{
  "num_hidden_layers": 8,
  "hidden_size": 768,
  "num_attention_heads": 12,
  "num_key_value_heads": 12,
  "head_dim": 64,
  "intermediate_size": 1536,
  "vocab_size": 46208,
  "hidden_act": "gelu",
  "norm": "layernorm",
  "norm_place": "pre",
  "norm_eps": 1e-06,
  "positions": "rope",
  "rope_theta": 2320.0,
  "rope_fraction": 1.0,
  "qk_norm": false,
  "attn_scale": 0.125,
  "bias": "none",
  "tie_word_embeddings": true,
  "parallel_block": false,
  "init": "trunc",
  "init_std_qkv": 0.0232,
  "init_std_o": 0.0289,
  "init_std_up": 0.0333,
  "init_std_down": 0.0333,
  "optimizer": "muon_hyperball",
  "learning_rate": 0.0133,
  "beta1": 0.95,
  "weight_decay": 0.0,
  "lr_head": 0.00816,
  "max_grad_norm": 0.5,
  "warmup_steps": 200,
  "schedule": "wsd",
  "decay_fraction": 1.0,
  "decay_shape": "linear",
  "final_lr_fraction": 0.1,
  "batch_tokens": 262144,
  "max_seq_len": 1024,
  "doc_mask": false,
  "train_tokens": 1121000000,
  "max_steps": 4277,
  "dataset": "wikipedia_en"
}
Each number is 50 + 10 x the weight over its row's rms, rounded and kept within 0 to 99. Layers, rows and columns count from 0. The size before them is the row's rms in percent of the matrix's.

# down: layer 3 MLP down (transposed), 1536x768, rms 0.0333, rows 1039-1065, columns 640-767
# up: layer 3 MLP up, 1536x768, rms 0.0333, rows 1040-1066, columns 640-767
down1039 130:67 53 50 58 41 67 38 57 63 57 59 53 64 44 51 44 26 53 36 36 56 47 59 50 65 44 37 42 54 27 67 50 50 58 56 55 70 55 52 33 66 65 66 36 31 51 52 43 66 53 44 51 47 47 65 66 70 49 57 50 53 45 37 37 49 54 42 35 58 29 62 47 28 25 54 57 32 50 46 44 57 46 63 31 47 47 47 58 33 56 50 63 53 52 51 58 43 39 46 41 68 45 52 46 52 48 31 44 42 57 43 59 42 37 36 24 48 57 33 56 41 52 57 62 38 57 47 54
up1040 071:59 52 45 63 69 56 50 51 50 57 49 59 63 48 65 32 45 55 55 39 47 57 28 52 46 50 49 47 57 68 60 55 37 53 46 68 31 42 47 61 49 59 62 67 39 38 55 55 51 49 49 60 52 56 35 52 58 52 54 49 64 33 61 63 64 47 45 38 42 38 44 39 61 44 44 21 63 58 47 58 69 55 46 44 34 43 51 56 54 46 44 44 45 36 46 70 54 55 55 44 55 46 49 49 47 41 55 40 43 64 63 55 46 47 55 55 71 42 56 56 56 46 51 53 55 35 63 39
down1040 069:60 36 38 59 44 43 62 28 50 54 46 43 45 65 53 54 64 41 38 47 55 59 42 49 67 63 49 64 59 47 43 48 50 24 49 53 34 54 41 51 41 44 54 54 40 38 63 54 47 60 51 28 51 43 57 16 67 18 40 47 63 51 54 50 24 43 67 56 44 66 60 52 55 65 56 53 36 56 46 57 63 45 57 48 41 49 35 45 29 50 40 50 57 49 42 42 38 49 26 42 50 57 46 54 47 66 56 54 56 51 52 32 42 26 55 49 46 59 63 51 54 40 57 54 38 38 49 51
up1041 099:54 75 62 49 37 35 37 60 41 49 47 49 32 51 55 64 53 40 58 48 48 42 46 41 25 71 69 49 49 45 52 37 57 47 34 45 47 34 57 48 60 61 35 47 40 43 47 63 40 37 55 53 59 49 34 44 51 52 45 57 58 37 59 65 55 60 64 33 55 44 58 59 47 47 41 47 58 42 58 62 52 63 59 45 51 44 34 50 60 41 53 46 33 42 62 43 44 46 57 53 33 39 48 64 57 49 52 65 51 46 31 50 43 66 45 37 41 48 54 38 41 62 48 56 60 54 33 44
down1041 093:53 55 44 36 37 47 54 64 52 65 45 58 55 43 50 52 57 59 60 45 46 65 61 49 54 38 62 51 49 45 49 52 60 46 54 47 53 40 56 43 39 48 48 44 48 48 65 54 54 49 58 54 44 57 57 59 57 47 68 59 46 62 41 61 69 57 47 50 50 57 59 43 54 51 25 44 50 59 37 44 36 64 62 66 61 60 55 58 61 63 35 58 48 57 34 42 24 48 37 73 38 52 50 63 37 35 43 50 63 46 50 50 50 50 68 35 45 39 53 54 49 41 40 61 45 46 61 62
up1042 110:48 54 40 58 52 50 51 62 55 47 49 46 56 54 37 54 57 52 43 50 35 53 49 47 59 52 53 55 38 57 46 45 32 41 51 52 42 45 73 44 45 42 46 25 46 44 59 21 45 52 60 56 53 56 54 36 58 63 46 62 56 41 57 55 35 50 60 68 44 47 33 23 43 56 51 28 55 48 53 42 45 41 45 55 53 51 50 37 56 45 60 38 42 46 51 55 54 55 60 54 39 54 55 56 45 51 44 46 60 56 47 52 43 59 40 56 54 67 46 45 67 60 59 33 47 56 55 73
down1042 112:50 46 60 44 44 49 57 50 55 52 52 44 34 66 51 29 38 46 33 58 63 59 56 58 44 44 52 42 29 63 61 58 53 68 48 49 54 53 37 60 40 44 50 23 56 69 60 41 46 68 60 55 44 40 39 32 47 56 56 44 48 43 60 49 40 55 68 62 46 43 34 34 49 59 70 53 55 52 57 50 55 54 60 52 54 73 47 51 55 50 49 50 53 61 69 47 50 45 55 48 63 47 50 35 35 62 47 45 55 40 65 53 53 48 43 41 53 49 53 45 48 60 50 61 49 45 56 61
up1043 106:52 53 35 36 54 55 43 57 45 52 62 62 61 56 57 43 63 67 46 63 52 37 56 64 39 57 56 63 39 64 39 22 43 47 70 41 52 46 43 42 52 58 46 48 60 60 61 68 55 75 41 48 38 34 45 46 64 65 53 54 55 50 50 37 75 54 46 72 60 52 43 52 50 61 41 37 63 58 57 44 38 41 55 36 41 57 77 42 46 50 44 40 72 42 50 34 40 44 44 64 37 50 37 60 43 59 53 40 62 55 46 53 52 42 54 41 41 56 54 33 59 55 55 50 60 58 44 58
down1043 102:54 45 37 46 46 24 58 30 69 50 41 58 56 51 62 47 55 64 62 52 43 64 40 60 64 57 29 47 39 62 47 56 57 63 56 52 46 47 48 32 46 56 30 51 46 39 33 36 45 54 53 53 34 43 56 58 61 56 42 38 50 47 73 64 62 26 46 38 47 43 45 40 38 69 38 34 68 68 64 52 39 37 53 56 50 54 55 64 59 62 51 55 29 51 41 57 42 10 68 46 61 41 46 45 59 59 51 48 65 54 36 56 46 54 58 63 39 58 37 50 36 55 59 58 47 55 41 32
up1044 097:40 41 46 49 52 49 49 31 31 64 50 55 50 56 50 55 60 46 42 54 54 41 44 52 72 62 51 61 48 51 43 71 45 58 60 60 38 38 40 46 58 39 53 44 45 33 53 63 43 39 39 56 57 36 41 73 31 48 52 49 30 49 46 49 41 49 32 47 59 42 43 43 49 47 53 53 59 65 38 56 47 69 50 38 60 54 50 67 60 44 53 53 58 36 64 53 28 52 61 47 53 51 40 41 63 64 65 58 56 47 64 42 56 52 55 37 44 44 52 50 54 55 51 63 39 51 72 56
down1044 107:41 45 53 66 69 47 48 62 46 56 52 38 29 38 68 51 45 50 65 57 52 42 56 57 54 45 44 43 49 38 59 61 66 59 51 55 60 65 57 59 45 66 52 58 37 40 64 47 58 43 54 40 46 60 40 58 55 40 43 53 44 48 46 58 47 53 50 33 59 41 61 51 48 56 60 57 49 47 52 39 69 40 44 61 64 47 48 43 16 46 65 46 32 55 45 63 50 52 41 48 58 46 48 61 41 44 53 66 54 58 70 36 66 58 49 42 42 41 40 49 45 55 67 55 51 62 50 43
up1045 076:41 45 51 29 57 53 47 41 59 48 56 71 52 59 45 42 64 60 34 52 46 51 68 51 57 53 52 44 45 62 52 59 54 48 51 44 51 56 56 54 44 45 47 56 54 57 45 58 69 53 54 69 48 58 43 46 41 49 62 56 25 55 45 57 76 49 71 72 61 46 35 43 65 61 49 44 52 49 59 56 47 38 71 55 25 44 58 59 51 51 66 62 40 51 59 45 48 68 61 52 55 48 64 57 53 44 44 46 42 49 39 65 59 40 39 37 55 65 66 55 55 47 47 39 55 40 51 35
down1045 078:55 48 52 58 64 49 67 45 46 54 58 59 39 71 53 43 46 52 58 36 39 46 32 49 65 55 46 59 63 38 39 41 43 31 37 46 40 58 67 66 42 48 43 66 39 49 39 49 36 58 41 35 63 49 50 53 50 42 53 65 61 38 47 48 49 60 53 53 31 58 43 48 60 52 53 39 65 47 60 38 62 54 40 58 51 40 32 41 39 62 58 30 61 51 47 47 41 42 39 39 43 43 42 51 41 58 58 44 50 42 37 41 67 41 50 68 29 34 63 57 69 43 51 55 39 42 63 39
up1046 074:43 49 55 55 57 65 55 27 62 59 46 48 50 43 44 66 49 48 38 47 54 46 36 45 39 44 40 57 31 52 67 39 44 57 53 56 56 44 69 42 54 57 45 49 49 60 33 49 60 49 63 56 51 35 51 59 65 63 40 41 51 54 40 41 56 47 47 61 51 61 41 65 55 53 63 59 74 70 48 55 51 40 48 50 48 45 47 61 53 54 43 55 37 67 53 37 61 45 71 39 57 51 53 48 64 58 42 45 46 37 56 55 50 50 62 41 56 45 33 45 68 43 53 51 39 32 59 54
down1046 069:55 44 14 49 42 55 58 59 54 53 35 27 39 64 61 38 49 35 46 32 37 62 40 44 42 63 64 49 47 22 31 43 49 51 55 47 42 44 36 50 55 69 63 60 73 34 53 53 35 54 46 40 44 46 47 33 49 51 48 51 63 54 45 44 43 50 48 67 54 61 58 43 67 55 40 46 51 52 55 57 51 40 50 54 56 38 59 51 61 50 46 27 31 34 53 50 43 53 55 44 59 41 42 74 39 45 61 52 48 56 55 53 48 56 49 62 36 49 53 70 62 58 42 49 44 53 61 44
up1047 097:50 53 46 52 43 73 55 48 30 38 61 41 39 62 49 59 57 44 50 50 45 55 53 60 41 42 64 49 42 70 57 48 43 43 45 54 60 61 56 50 51 62 40 26 61 21 46 49 49 53 33 47 51 63 35 48 61 48 63 47 68 51 53 42 66 52 51 70 55 42 49 44 28 31 57 50 36 50 42 65 60 47 41 58 46 58 48 31 53 46 67 65 41 53 66 55 43 45 56 37 44 48 53 47 39 34 58 49 56 51 54 65 37 54 57 72 55 52 48 61 51 57 49 42 47 38 54 44
down1047 095:57 39 45 62 51 33 60 57 62 82 49 51 49 53 50 34 58 64 48 47 37 53 44 53 55 51 59 38 66 47 52 59 61 36 58 61 56 35 71 53 48 48 41 48 53 61 34 56 37 38 66 39 45 42 58 63 62 52 56 48 42 49 52 35 46 34 40 52 33 56 65 56 54 59 49 58 53 58 63 37 37 63 55 53 51 46 48 58 59 46 52 34 51 48 53 47 63 58 33 62 57 44 51 39 47 65 61 63 29 48 42 43 41 45 53 33 55 32 46 44 34 35 40 40 46 50 34 56
up1048 096:58 56 46 60 31 54 20 58 56 53 54 66 57 34 50 45 51 40 49 69 44 63 61 41 38 40 30 43 48 48 42 50 61 58 52 48 56 47 44 53 54 53 56 44 54 51 48 59 51 43 26 54 54 47 51 55 51 42 53 43 44 48 54 47 34 35 44 43 46 52 53 39 42 49 31 45 48 52 55 59 50 30 49 43 50 44 41 33 36 54 53 47 55 48 50 47 57 73 55 42 44 49 44 55 64 60 47 50 62 61 40 52 44 50 54 44 41 52 37 25 57 49 55 46 62 49 46 55
down1048 098:53 54 36 44 49 55 73 63 68 56 49 49 54 57 50 68 49 52 39 51 47 58 51 42 64 29 50 65 58 81 54 52 53 47 50 48 53 44 44 41 57 38 45 35 47 37 46 55 50 56 46 33 60 49 72 60 37 67 35 38 67 52 48 62 60 35 53 67 53 56 53 44 42 66 55 58 49 39 48 39 56 34 72 46 51 49 54 56 52 42 46 64 29 53 49 34 63 47 54 52 56 54 60 33 52 60 50 39 35 35 43 44 61 47 45 31 41 45 58 43 48 63 49 39 39 50 59 48
up1049 097:50 49 41 35 40 47 39 47 44 46 59 37 63 50 45 42 46 32 61 41 43 61 57 46 49 41 35 64 48 90 57 34 69 61 45 41 52 44 29 57 38 48 71 48 47 54 55 44 42 51 58 55 56 32 58 42 57 45 59 39 57 47 60 43 49 30 48 49 40 57 35 69 59 52 65 37 36 53 50 47 58 47 51 55 60 51 44 34 44 38 58 68 54 56 58 18 57 46 66 43 49 62 50 33 45 38 56 49 53 55 40 25 41 37 47 43 51 61 58 58 59 45 55 55 51 51 35 51
down1049 096:57 56 57 42 64 54 55 52 47 55 41 36 68 54 44 57 59 51 51 41 54 54 42 34 53 60 42 59 31 62 52 39 54 36 69 57 36 58 60 43 52 83 68 42 60 42 73 40 43 60 35 47 36 75 49 32 48 55 50 36 43 54 51 48 42 43 47 52 53 43 67 55 47 72 66 54 37 36 57 46 41 39 53 55 58 61 46 55 57 50 44 52 28 45 39 50 42 55 34 54 67 46 80 51 66 57 57 64 33 48 39 55 38 59 55 47 50 45 63 53 30 45 42 31 40 28 65 50
up1050 101:45 30 50 33 55 44 36 44 42 52 58 53 57 64 61 37 51 50 56 57 45 37 33 38 57 62 51 32 21 42 28 45 46 53 56 56 51 68 49 37 57 37 55 43 45 48 47 43 50 55 46 52 51 53 53 56 62 51 35 35 53 42 51 43 59 56 67 62 50 46 37 55 61 46 51 44 47 58 42 60 59 32 43 49 55 48 60 71 42 42 50 46 62 52 53 44 59 48 49 45 29 64 47 54 55 50 48 57 43 34 53 56 45 43 36 45 55 54 44 45 52 44 45 46 58 67 60 46
down1050 104:55 58 57 38 28 50 43 52 49 60 36 47 40 47 35 56 52 50 54 58 57 57 50 47 51 44 47 55 47 51 37 44 48 60 66 57 72 58 34 50 64 45 56 71 41 51 50 74 39 42 52 56 45 68 45 62 44 50 48 34 41 56 68 52 65 43 40 73 56 62 45 50 56 31 68 63 59 44 62 49 54 58 43 38 46 43 59 41 42 49 61 61 50 58 50 63 72 55 69 44 28 63 57 46 47 63 58 46 45 43 56 48 43 55 58 59 50 55 61 68 59 73 43 47 39 58 56 44
up1051 098:28 53 53 38 62 50 45 49 49 38 56 50 62 38 38 39 45 61 47 59 77 37 51 55 40 36 27 35 49 64 52 57 67 53 57 42 58 59 60 37 41 45 48 27 46 48 41 54 55 68 46 47 30 43 46 48 44 60 23 41 54 46 31 39 60 41 57 34 47 29 46 52 58 59 46 46 62 50 40 53 38 34 62 53 55 43 37 50 44 54 57 55 58 55 59 63 68 60 67 52 66 57 47 38 66 62 50 59 61 40 61 58 44 50 53 47 51 53 59 49 58 48 49 49 40 51 61 56
down1051 099:52 61 43 62 47 75 52 52 54 37 49 55 54 53 39 52 38 51 55 41 40 58 50 50 50 56 62 53 49 46 45 36 37 58 49 54 53 46 41 41 67 46 49 44 51 67 64 55 53 51 40 44 50 63 56 53 44 46 56 68 55 41 56 46 41 53 44 44 51 45 36 66 62 36 49 55 65 49 48 18 38 50 54 49 59 62 70 46 51 45 68 55 61 45 50 55 49 31 29 51 52 40 55 46 28 49 56 51 49 61 45 62 64 54 52 67 35 63 49 48 44 21 46 64 56 53 59 48
up1052 082:55 59 53 49 44 44 45 67 68 31 62 61 44 50 49 65 56 51 40 64 60 63 49 62 60 44 53 47 62 47 49 37 62 57 62 41 48 51 46 77 55 49 44 45 46 56 47 54 47 65 56 42 31 42 40 46 44 43 31 54 36 55 59 62 57 28 49 56 56 50 42 60 43 50 37 42 46 56 43 53 60 59 35 47 48 49 55 52 58 47 49 45 62 53 57 47 50 63 56 51 47 61 43 54 37 47 55 48 50 47 28 41 53 51 61 37 49 71 71 54 52 55 39 29 41 49 35 53
down1052 087:39 58 50 42 64 51 52 46 51 62 36 44 45 31 66 65 52 61 53 38 46 64 43 46 55 47 58 41 44 54 43 63 37 50 38 47 55 49 54 41 74 55 47 48 66 53 56 67 48 32 45 40 56 35 48 57 42 54 85 49 36 52 48 46 46 38 45 55 55 62 55 33 51 37 61 46 54 54 44 45 45 47 63 44 44 64 55 58 43 40 43 54 44 42 49 65 50 54 52 36 56 55 46 65 46 70 57 43 58 60 48 54 35 52 50 53 56 48 52 46 40 48 49 52 58 59 45 60
up1053 106:56 60 54 57 37 51 56 48 51 47 54 46 61 32 46 54 44 35 33 49 28 37 41 39 44 40 50 56 45 64 57 59 72 50 57 61 56 38 37 58 33 69 39 62 62 42 53 45 55 40 59 42 54 55 47 69 31 39 58 43 42 56 47 47 56 39 36 58 33 48 28 54 44 37 72 42 61 70 41 39 43 62 52 60 50 52 58 62 50 53 57 35 53 55 45 64 59 45 49 57 73 46 47 60 46 47 47 33 56 43 53 76 54 58 38 45 48 69 60 35 75 41 45 36 36 49 56 43
down1053 102:59 46 58 48 51 37 41 61 52 54 54 56 55 65 36 54 61 35 38 48 71 45 61 48 51 60 42 42 52 20 59 52 55 52 50 63 53 57 44 59 56 34 61 33 34 59 42 45 43 48 49 55 54 52 51 56 51 41 40 56 47 60 52 50 52 46 47 43 36 57 60 48 47 65 45 69 60 47 48 56 33 65 36 43 50 39 43 64 45 52 56 53 48 49 59 42 56 54 34 54 41 53 47 63 56 40 61 47 51 55 37 26 47 53 70 52 51 34 47 39 50 59 45 47 34 39 43 49
up1054 104:23 53 51 59 48 67 39 44 58 67 65 61 55 33 27 73 37 50 52 43 49 42 49 56 61 40 44 49 42 32 50 49 50 40 54 63 48 58 61 48 59 50 56 54 42 54 60 49 56 42 65 54 59 47 65 61 37 57 44 64 52 34 58 42 60 58 42 38 59 48 48 62 48 45 31 46 58 38 47 63 44 52 67 47 35 63 63 33 56 55 46 60 40 13 67 64 58 53 37 42 42 44 51 76 59 56 45 26 38 41 58 52 50 58 60 55 62 34 47 59 51 36 53 61 50 48 33 49
down1054 104:65 50 37 44 61 37 69 45 47 59 36 50 60 26 66 44 51 56 39 48 43 47 54 62 42 60 55 51 55 35 50 46 38 44 41 45 42 39 59 55 46 30 44 61 39 42 64 36 48 40 48 52 48 41 56 39 52 43 54 66 34 64 36 57 51 37 49 58 56 58 67 34 50 68 52 45 47 55 46 34 40 38 30 55 45 45 60 47 50 44 52 54 58 49 43 52 39 46 68 40 59 44 64 54 46 55 59 58 49 28 63 35 54 55 54 54 41 61 48 42 42 60 61 44 57 47 43 67
up1055 091:50 32 55 44 42 44 37 52 62 61 58 39 53 42 48 51 60 67 45 40 63 67 66 35 65 38 68 51 59 41 46 52 32 39 59 50 45 42 48 63 56 48 58 38 66 50 53 49 42 38 53 37 48 47 56 54 55 47 56 40 56 53 41 50 38 49 51 45 73 37 43 52 49 32 73 25 56 43 60 40 58 36 51 54 49 65 55 44 31 59 60 49 43 44 41 53 50 57 75 51 55 23 46 44 51 37 48 47 71 25 38 32 35 46 45 43 49 37 49 43 45 52 66 57 43 47 35 43
down1055 094:50 61 37 67 53 53 46 58 47 58 62 40 39 64 56 56 48 71 38 51 48 47 55 64 54 29 40 52 49 54 61 40 54 71 54 64 43 63 58 60 56 53 40 51 41 46 47 55 43 33 46 51 43 56 63 45 48 47 61 43 43 51 55 51 50 39 43 53 45 44 57 53 46 57 44 59 48 48 35 66 55 22 55 36 48 40 44 53 41 63 61 54 46 67 75 40 39 23 41 63 43 57 48 33 30 39 49 44 44 59 56 51 40 41 64 53 68 48 48 55 38 34 36 51 43 64 57 16
up1056 095:52 46 53 63 56 46 38 38 48 34 52 43 51 47 53 61 49 41 36 56 63 42 65 49 48 42 50 51 52 46 49 66 50 45 48 66 42 58 51 64 54 36 40 55 47 58 47 35 51 66 59 60 69 34 67 40 47 57 64 62 41 52 44 40 48 53 46 41 44 51 58 47 28 42 55 53 66 48 48 60 51 62 64 39 48 68 53 68 47 50 50 49 57 43 44 46 62 32 59 62 42 51 35 36 43 59 38 46 47 56 41 53 43 53 50 51 42 50 56 50 54 56 47 50 46 62 56 55
down1056 097:50 41 49 62 45 59 56 47 62 42 39 47 43 47 46 43 40 58 39 51 44 47 44 58 53 65 54 55 53 44 57 44 46 67 53 60 56 52 38 36 32 53 43 42 42 45 73 41 56 60 50 41 32 57 52 63 52 53 60 39 55 58 40 69 54 58 52 47 45 43 45 58 65 51 51 44 40 58 51 55 47 53 58 63 49 27 57 37 40 51 35 58 58 45 64 67 50 43 41 44 82 56 63 38 55 53 56 57 54 38 69 42 42 49 48 59 59 66 54 40 48 47 55 54 42 34 53 63
up1057 097:47 58 68 58 77 59 42 63 43 47 56 30 53 58 36 49 38 61 58 38 48 45 49 47 37 75 53 39 49 70 47 49 39 50 45 41 56 47 56 57 52 66 50 53 50 53 42 67 48 45 43 51 61 66 35 34 61 46 57 45 34 54 44 63 44 48 66 43 46 49 32 46 66 58 45 74 47 56 55 68 53 26 44 60 50 41 44 42 54 48 35 62 56 42 52 31 57 59 55 63 52 73 46 49 74 60 36 44 33 44 57 53 36 43 64 42 54 56 49 50 61 45 38 60 49 39 58 41
down1057 100:55 65 62 46 55 40 55 48 60 52 65 62 53 38 44 59 59 71 53 35 44 47 55 46 52 56 58 56 42 39 59 46 53 62 48 48 45 48 54 42 60 36 46 28 39 35 56 68 61 59 44 38 63 48 60 65 62 53 32 42 53 41 47 54 51 66 65 61 54 49 51 40 37 60 39 50 54 62 60 57 46 50 42 39 42 59 53 62 48 31 68 43 59 37 55 50 42 48 27 47 42 50 41 43 44 60 38 48 68 78 50 54 55 39 45 41 48 52 44 36 64 46 56 51 47 68 54 62
up1058 096:44 41 58 52 56 56 52 44 63 69 51 63 58 58 46 55 58 62 38 60 63 39 43 50 35 55 57 39 68 58 64 60 55 56 46 45 53 44 67 53 48 55 52 47 46 68 45 58 43 51 49 42 41 57 48 37 70 45 50 61 57 72 42 68 49 29 54 41 41 61 48 54 56 37 59 65 60 52 45 54 45 48 34 54 58 43 43 44 41 30 33 54 53 40 41 61 52 31 50 57 52 37 51 60 24 48 43 55 32 42 52 54 47 50 67 51 50 48 66 43 43 60 66 51 40 42 47 56
down1058 099:58 49 45 34 55 30 60 54 45 47 38 48 38 63 35 55 54 43 43 66 68 51 38 72 64 54 45 70 69 57 61 46 31 43 57 65 39 54 56 51 62 50 66 41 52 60 54 68 56 52 42 38 52 43 41 69 40 42 38 41 43 55 50 45 42 66 37 54 70 49 58 52 55 56 46 68 51 54 54 49 64 56 59 50 51 63 72 67 54 45 48 45 58 45 63 49 68 67 56 51 71 45 54 42 40 53 54 50 48 66 55 69 44 49 43 49 54 48 39 34 42 34 55 47 38 52 47 48
up1059 099:50 55 42 49 62 68 58 60 38 48 49 62 53 46 53 50 31 36 37 51 31 47 53 70 34 70 56 43 67 63 63 28 41 44 41 65 48 37 49 44 48 65 48 52 40 50 59 45 44 61 64 36 55 60 45 61 59 32 66 64 60 40 52 41 48 40 40 49 45 37 46 60 56 53 61 47 49 68 43 56 45 62 51 36 56 45 55 36 50 47 69 39 51 55 38 57 47 59 43 38 50 61 48 29 39 57 60 59 55 57 53 56 21 25 55 68 50 29 52 50 58 41 55 38 41 41 45 51
down1059 099:62 29 54 32 53 42 47 47 53 62 36 42 49 69 57 56 41 64 39 43 52 57 48 56 66 44 57 29 61 58 49 40 50 28 39 46 49 52 31 59 47 37 48 39 44 43 68 62 41 51 46 57 54 48 55 55 64 51 74 42 53 77 49 45 57 56 47 38 69 54 54 48 58 47 26 58 58 61 43 54 43 37 53 70 47 47 70 76 47 47 27 58 59 56 53 58 47 36 44 48 60 47 34 54 28 41 32 39 44 42 64 60 40 71 56 35 59 56 48 48 53 64 54 49 45 52 49 49
up1060 105:17 51 42 66 54 52 44 55 58 48 43 48 43 60 35 76 36 41 50 66 49 45 61 40 56 56 47 43 27 65 54 50 52 27 44 67 38 63 52 58 45 65 58 37 39 35 34 52 50 39 41 56 53 42 49 52 54 47 55 59 53 68 45 50 59 62 55 40 42 39 41 43 50 63 34 38 57 47 54 71 62 50 57 49 55 37 48 58 63 51 40 38 48 34 72 60 51 62 45 56 46 46 73 56 48 43 55 55 56 30 64 47 44 63 63 48 53 41 86 42 40 56 49 48 39 62 62 50
down1060 101:58 44 52 39 45 31 39 45 34 77 47 45 49 61 69 22 49 59 61 48 57 61 53 70 41 51 48 46 67 58 42 53 64 50 48 42 46 45 56 42 55 42 44 54 54 37 63 51 61 59 48 50 60 51 48 54 52 59 50 55 43 38 30 37 44 52 36 33 55 43 26 42 44 52 40 57 45 42 37 36 72 51 47 51 39 48 38 41 48 44 55 64 56 63 50 42 54 55 48 54 37 76 42 49 62 63 45 49 42 57 42 31 52 50 47 48 54 60 46 60 54 54 28 51 43 35 58 55
up1061 109:37 59 55 62 50 45 52 45 44 54 51 45 44 49 41 54 45 29 41 40 50 48 62 46 45 30 68 61 77 55 39 46 48 30 40 58 48 72 48 49 51 46 55 41 40 56 53 39 50 42 55 46 57 52 70 51 36 54 67 36 46 43 54 41 56 55 50 31 71 29 53 34 76 50 58 45 65 57 56 48 41 56 60 46 43 56 46 58 49 43 52 32 51 61 53 61 41 59 35 58 47 37 72 48 38 66 41 22 46 62 49 45 46 45 58 43 52 56 65 41 46 35 57 51 46 38 43 51
down1061 110:42 45 51 32 38 40 56 45 54 39 44 56 43 43 41 29 54 40 37 48 37 55 53 36 42 45 40 46 72 74 65 63 71 44 68 46 60 49 57 50 36 49 54 48 62 59 50 38 51 40 56 45 41 67 57 46 68 39 53 57 51 36 34 67 52 42 45 43 41 33 52 44 51 61 57 43 59 36 61 41 39 60 40 46 57 47 50 55 70 65 49 58 35 39 40 46 54 42 47 37 66 29 53 48 48 64 43 50 42 47 53 58 49 59 67 63 40 44 39 51 59 38 48 56 29 59 46 58
up1062 099:46 66 61 57 37 50 40 74 43 41 56 57 41 67 59 54 39 46 45 48 44 43 37 48 50 40 55 64 34 69 56 60 54 23 50 49 55 36 53 52 46 39 58 52 24 52 42 50 42 59 39 53 56 42 68 46 47 49 36 58 72 55 37 41 42 48 70 41 48 64 57 54 72 40 39 56 43 59 39 45 50 48 59 59 49 63 63 42 53 56 53 29 46 47 57 45 52 50 56 51 50 59 50 54 47 68 64 51 46 43 51 52 66 50 44 48 48 57 51 53 44 51 54 73 60 51 51 47
down1062 093:72 61 48 47 61 57 48 48 53 42 51 47 44 41 66 46 43 57 45 73 44 54 48 45 53 53 56 39 68 54 42 68 47 47 62 53 67 55 44 48 50 54 54 34 50 57 67 50 53 44 44 51 55 64 40 65 71 42 55 53 41 52 58 47 54 79 49 50 63 50 35 51 60 46 53 50 46 57 33 58 42 43 50 47 46 57 44 45 27 44 41 51 59 55 60 56 38 53 52 69 44 32 49 48 53 60 53 53 42 54 49 54 27 46 57 46 48 54 54 34 55 55 54 43 53 36 67 49
up1063 072:36 65 53 45 34 49 38 50 70 52 54 61 51 45 58 47 53 44 60 25 53 35 51 46 60 33 70 48 57 49 46 53 67 37 51 44 58 41 35 41 43 58 46 43 56 61 47 39 56 47 55 57 42 50 44 50 30 27 48 62 59 36 49 73 52 49 41 62 36 35 56 55 45 39 61 39 58 51 61 69 44 45 60 50 44 28 55 56 62 52 56 45 39 54 60 62 45 31 51 51 43 42 54 39 39 34 48 52 28 56 46 50 51 42 50 48 50 55 66 55 45 54 56 59 42 45 52 63
down1063 076:56 56 25 56 55 34 52 60 44 49 51 51 44 63 36 40 39 33 62 44 58 37 58 53 74 74 35 74 73 52 50 55 43 59 53 39 38 51 34 53 44 49 63 51 64 35 37 58 50 43 55 44 60 46 61 46 49 35 53 52 59 73 67 43 42 50 55 47 56 50 45 56 59 48 64 55 54 51 56 64 62 59 53 60 48 62 36 51 48 60 48 56 53 50 50 53 35 34 52 46 51 63 57 49 56 50 45 33 53 49 51 40 52 63 57 50 45 70 49 67 39 43 42 55 53 54 52 46
up1064 093:44 52 57 42 55 41 52 49 50 54 47 35 49 37 59 51 68 48 33 46 43 66 46 61 59 62 54 32 58 33 75 46 56 38 54 55 43 59 46 61 50 51 52 50 40 45 56 50 59 53 36 41 60 46 34 37 61 47 50 63 65 46 38 53 72 39 51 48 36 53 31 49 46 60 40 52 38 64 52 46 51 59 44 47 53 51 49 57 48 56 59 51 55 47 42 48 46 37 59 34 47 51 56 50 35 29 47 49 50 58 36 46 65 64 58 64 67 53 33 32 56 45 64 44 62 58 59 39
down1064 093:44 47 69 44 57 41 62 38 55 49 57 57 36 54 61 45 48 70 51 63 45 37 58 44 40 58 51 57 24 52 51 46 29 61 33 53 71 64 55 53 49 62 39 21 49 48 55 50 60 35 52 53 40 47 43 59 46 60 59 55 64 49 36 47 50 45 43 38 49 37 56 63 57 34 58 41 41 58 32 57 50 49 49 65 51 61 67 39 34 53 44 50 55 50 53 44 72 71 52 47 58 37 51 39 68 68 46 52 41 47 55 53 48 46 47 60 45 50 41 60 49 67 38 49 51 36 48 55
up1065 092:39 49 30 35 60 39 51 40 43 38 43 64 56 54 71 53 60 58 73 48 42 48 51 44 65 49 35 68 55 33 53 57 35 43 64 52 53 69 67 54 61 56 42 50 41 35 51 50 47 39 51 27 48 46 64 55 42 43 55 49 47 41 49 51 57 39 43 42 45 64 48 54 67 58 61 44 45 41 52 53 48 47 47 39 65 44 41 48 45 40 57 59 45 48 42 45 65 50 58 50 37 53 56 35 42 62 54 38 45 55 54 49 71 43 60 26 56 31 39 22 57 45 39 51 46 39 38 72
down1065 094:56 47 37 53 44 50 45 44 50 62 44 52 51 61 45 62 41 48 37 63 63 39 59 35 58 60 46 51 56 59 40 58 57 54 56 50 50 40 37 57 53 46 47 50 51 52 33 52 57 51 57 46 35 42 48 68 64 63 41 63 49 40 47 58 45 42 66 53 45 50 56 60 56 47 39 37 49 41 45 50 50 65 50 82 56 21 50 46 58 37 29 50 50 62 45 70 30 43 56 49 58 68 45 40 55 61 44 66 51 73 50 50 53 50 49 68 50 44 73 68 33 54 53 38 58 25 48 33
up1066 091:51 45 48 57 46 43 47 53 54 58 46 47 33 46 52 53 43 37 47 48 47 54 49 49 63 77 51 44 46 37 49 49 33 29 64 30 56 40 52 50 44 45 64 34 75 41 44 56 62 47 57 35 46 37 55 46 59 48 67 59 53 44 61 46 49 52 52 44 49 46 56 40 48 48 47 56 67 57 58 38 44 56 42 46 48 57 58 54 77 36 57 68 44 45 42 50 50 47 52 39 48 45 66 65 44 58 48 38 44 49 51 52 51 63 54 55 50 53 62 52 65 43 39 55 46 53 46 65